{"num_hidden_layers": 15, "num_key_value_heads": 1, "intermediate_size": 192, "attn_scale": 0.125, "tie_word_embeddings": true, "init_mimetic": 0.7, "beta2": 0.95, "warmup_steps": 200, "final_lr_fraction": 0.0, "max_seq_len": 1024, "max_steps": 3711}
Each number is 500 + 25 x the weight over the matrix's rms, rounded and kept within 0 to 999. Layers, rows and columns count from 0. Numbers have three digits each.

# layer 12 attention key, 64x64, rms 0.174, rows 0-63, columns 0-63
488505526492490500506499489488497484503492524491481519499506502492475508499510503504520491496495493502479486495510507492507498538476489492498490500502508508496506521514510511513494501522497521
507492487503496497514518515506510518502508490493518482500513494484492501486493494504506502499505514483507507508502501511505521499519510516508509499488482496505492483491519494481499483502497503
494505504522508500491504503496493490507497489501497506507485508499495477495480493524491493497485515476508490502509503496515498510508520493480503527517506503494492501509491495496500515509477520
504505481511462498515512510480497492492516497505473515523494490493480491490531494490521500495490504469487493509512507492498497510500503483482523492491512477506517493499488506492480516528476504
505488488481505504499496503497504507501510496515520496507500505506503508507492508504490500515509491534500505503496516494513512497508509508515501494488504501518484489497515481500480498487516487
515489475489516500498490509502513519506518475489526482476509511497506487478451499501473509515507499501513517488489489509505527479522508508507490521497488486502490495494504493508515514498531495
497513527511488492515502494487500505506509500495496499491489492498501502478491490492513488508522502500520499499496490504519501506502529502466482511499477508514527519499484527480525522519496510
474510483526511506512507501493485478492467505518455505525498490501500488525530494501508490484480495502494477506508500494499479505487488505503515487495493528472514503509480515494485501499463518
501491485523526492524510502507489480484491514515494499514515497511480494510524501490484513468485507506478493501520494479474468498491471504515508494506517506490507482524514508501473479506485492
537488499475509486492512512502529494480500520485529526512519507505483518530491502522495507520493512495488493507514511504487527494518516479516514496480522484509474502465500476504484482490489500
520474532484502479481489491480504504489506506487545515486491516481508518506495502496512514500512488481502511514494492517504546480502495501500499514507493479518482519488481481498516509476514485
484509505523440519510494486493489501532497503505468489477492483502528482481496501483519477504523474519521477482476503518533504510476532515482489482503500503497505513514482513504502503532491505
498503488526471495494483491514483488473495500509469491499522506487494508503507476493508491473476500488494467496509516490486471514504473482477490490528505540469518503516488507511476472534492511
535506513473515486515514531494524505511492517469550508500483500507485512491469516509483512501508496530516498509497511507501516504513540497514516497491510492503495495492502483487506501484506508
514512513492479504500501514519515509503489530494498501492492481485521505492504510486516473513507509505520485498484498520543525508496535519513496478464514493527498516484489484483484514503484502
479508495509469508508487477508473503501480478529471521491521503476514492503497489511515455489489515523497493498508492486526483503478490491478492491495491517493533499504509538515498518527504513
480507488521502511481480475522484510473509489487483500512509502470481502480517524494488496481461488492491490511474501495508472505505481472486493498511491549486517499518486513477497493500517515
505529531513527508498516488488515486503470518482524513510504509489512480507512508487487512489492485493495485492493508511494505527493505504509514508489510524491489495509507507474498503514476506
507517508495504509509502522484513516510484511514511474484498483501525489502503506508507486508505522496504492491500484507502531515484521516508491500480504476519472511493499489480511535506503492
481503495487465493517469510511482488495508483525474489503512495497491509487497475518505496505493499530503499491506489473514461484503463498464489497513470516487528511528493543512481492505529487
505507507467492492455524495507501506497480506479503479500515517467466530482515499509504552509491502492477505504490474503484503491483492487501462534511504511496469508497491470489531491465509494
513511503487500492500510514491504524491501529472498476483502504497520508517511501468516521540520486510466502489480499522493523497525531502503503493511496487534467504498495478477478488516504504
504515529493470498510499540490531537492479486508501481481522479498507492526520492495522511488535485525491520497483484502503500495475511515507499504500504498512499501524465505468489491509537496
512482548517458509511444531492496528486500471478473497529520543522469514505501500481472516473471492503508494484496509483517480474496454486447516517506485503485497499521483542522465451465511495
530487498520497508507466528454535458536462535539548489484496491482507502518454509492527530500545555502472460495482510518478537503450508523486474518472474490478484506482512495515484518529522483
471503527526497506509488533492532512534482505492506493498503480503503517515491479497503504457493529482496495511504485509499508482491512486495499478503474505510502509517491485479492516497521510
531500519486486495515464480486489488487544497531522507496500587548440483514455482527491508511535466521509482483485535539503497540495496518452532485499465522488500494499479571498482468520493472
498525469490527489469470465532461480517496484468499547507492515503474478520520531468495478522478463497445523461525507527512510478538519479493473486474502491478497475492488526500532495467494531
480480447556531546531504458473510504479473477498560503536516485512516506438491488499461523547495435522529516478497530529513500506507509551506522531481530472509525512425546530571492534469487507
478453540538475488503494553546471501516516508483487494507484494508463519549521463429504517469529534495497478524499442536491546500510542504455497469535516490541490502523476476453475519488510478
453508500439498529506556482486518512470463502540482433503503519577506483574450461517474514521526485477534497483514459456508497479469521522526479510494514470560448534532546466498515511492449509
446519471483475506507533515463553492513493476531492474516514502501548498539501433500494548507527445506473507522491483454428470527479492488505520493536498514514513500552488486516515502510506523
506534528442473482538549525510511533499454519484562530487471525469514547498509479540503507522484502518482494480493492511460506472481470508497537543497503496458522493496534524460492476518470559
500535515447495493421546463514546593501458474532470500522541463536472501501499517528478509497577449471530555497471491483533466541464496484466464473492515500529493457481539527499478508550532478
524498505502528479513472523504500470474503467487462546539466570485446491491494462443505443481495517502516497495503516489514517450512498524503493520506454485449485532401497520501470432497478471
569484500520463478507481460467474477531532564486511494497517502472490504425458504492473531492472473532485491499484517488547529498498497565493500533549513450504472515530465491553531496491465519
504516481538458493503453526455513497434548498510484472542527494452525484470523555499534553519498476528478494496470463499566490545479537521497493476536489450506540479471468502497498525464465483
446511498514495532507537491569476502497468510537506508450508484482523502542493504461521496492459540516455537543492412531506483486486515532523508454509488539516482467512479521501535513472509506
486470438439509486495512507482516460449516495527473480497533462512508548487466505513465464520452507516514490520443473479466476494522452463482445520511480555491492511574534508500476479477482544
527463505436473517507535493458495550510542496487466498511468472465505519527468472506431514452527493495504439519502511472526507482509474494488508488530475527503488546506508453480473527526512491
496496532508498481543454524556525492432487512503536491435487551491460533515477480499485531492497540525502514590472433523528520518486513476495483483521575553477508472480512487425500462487488501
603498524506499522509513492463505529497474494513556458541561542514503488466490474511457502501448477522517484485481487535507526498490483512528479444482550512481505468520472468491487465518504515
465458493502493489498537492466534468444541484484515530548483475527472546517488481533485466446481483465503468529591503482521481501502525513544503454534536481546500481448483451526498492500485467
524479538455463515488490498540567526515447526499505474497521509544529505517473417490494463537466491548510462463482521530475498468533532489482493504492530499453532500537457479519460506494435482
499452516477520456478493465523519523521524546514519513524476457522453518536449468457513532516510486466474472515473579545495480540535511510509464525525571522476531477471527478473532587501489507
491450464460455477523464484477474460440539555453519520479509479526482561481488446486503544512488521572512488568526537505496539493556433565492500495507501523481495523474467498461503510530437478
467535517494472517514517466485488562504491468476485497509540501511539466480508539496452505469458497524542492530508483545508499534519550526535520495531506516501466478463516512468491454431491503
504518538497484487504513512512502522531492557533476515559491491506489528529486545435502508514503503445514505478493512545469492492497515506471514521480524539471545522479535536490440544477538490
489466503539515511505575555503476520550567528509473464487506517540505492476545500507508535530552521468488441490484468548493474506501504503485508463450535500554532426542512509522466486484476458
490540443496509506510480502468543520480490509513528442476488491499507488527527480520540533501506544461488484468473512531503474478470471470461495548490551444529471505510498418541518545517480482
507520513534512530482511479483530509471453492483509503479514485482456481507421497467506488475545436537519484528500517435541478531482527533479429465547448504465483511524466495507554500505541509
418521474516483559503505534545536498498512483495449457508515520471461500504507483469495543498539454524477521494492448529531521521491523509523446478528499552540508551542469481477482517505517518
471489434496474474489463459511442463499502543545483503476521541518493484545533503480501534473500510487476495504532463468524475536418513470518489460528551464505487489486531452471544479474516518
503523477488474540513482499528556539478528500473531492483514536482471563543540483485480527474491529514437502534500519541458479536480487465445464465491483483497556536496429474475526503496544547
410495502524545514516526497515518519484551476526498488484490542484476529516509517491446474544473482502493501489505446533463534458545550496526478503491463516532503504511514510481473514525505502
422483477545501474525554486456520461452459556500563457570528475489510504502507510536489474500546506525478459555489478530453483502475534519500521550506496489497482466411522455515489553441489488
510448510488491506505499550488540546502484472516426536540543459550491495504468538525472441477434483525509447516528519537531488498477511518519507478513459477484507468491474475496510482468484532
489513486503505524512489510518494526540488480466510518510525491525524494494538558508511478516486483478526461503479492481488480451515494466495525527448562445477541500493544506505509492520553441
487525446525542491446508466483516507478518471473455487436519516503453542505549478479516526530522464481500536491526527489539504462528503508502526504501472527481459551509490512488496500551513488
461503519457543487509478512517539534425483495458493504472490492505473490469486474482527527510531483517442543547462551501496483510553552533485471498440510481499466466513478460526442480558487447
499461434515491490491521534535522468492529499506545462492548524492456481525506498462499495474505477484488527485498467507514484485490480517526478537484478534549453442505481465496523442491477459
513488514491518497493471470498485485548553546490451549417482527489519455536492472503561515503476470473432508492514556495523536531549522478517509439504487499536510456537467505530523499531509477
497503496515493512528491575433461469557475541465440534475493461497540500476515516473455543438502509482525510510512462516472528440490418514527516475484499451500503510500472459489508493525497474
484490487504469476515485518504531520498469528524471520528511470502489486526531524493533464527491469539522474502494469526517503483476486433483492445532570566464552524440539516489485492517460482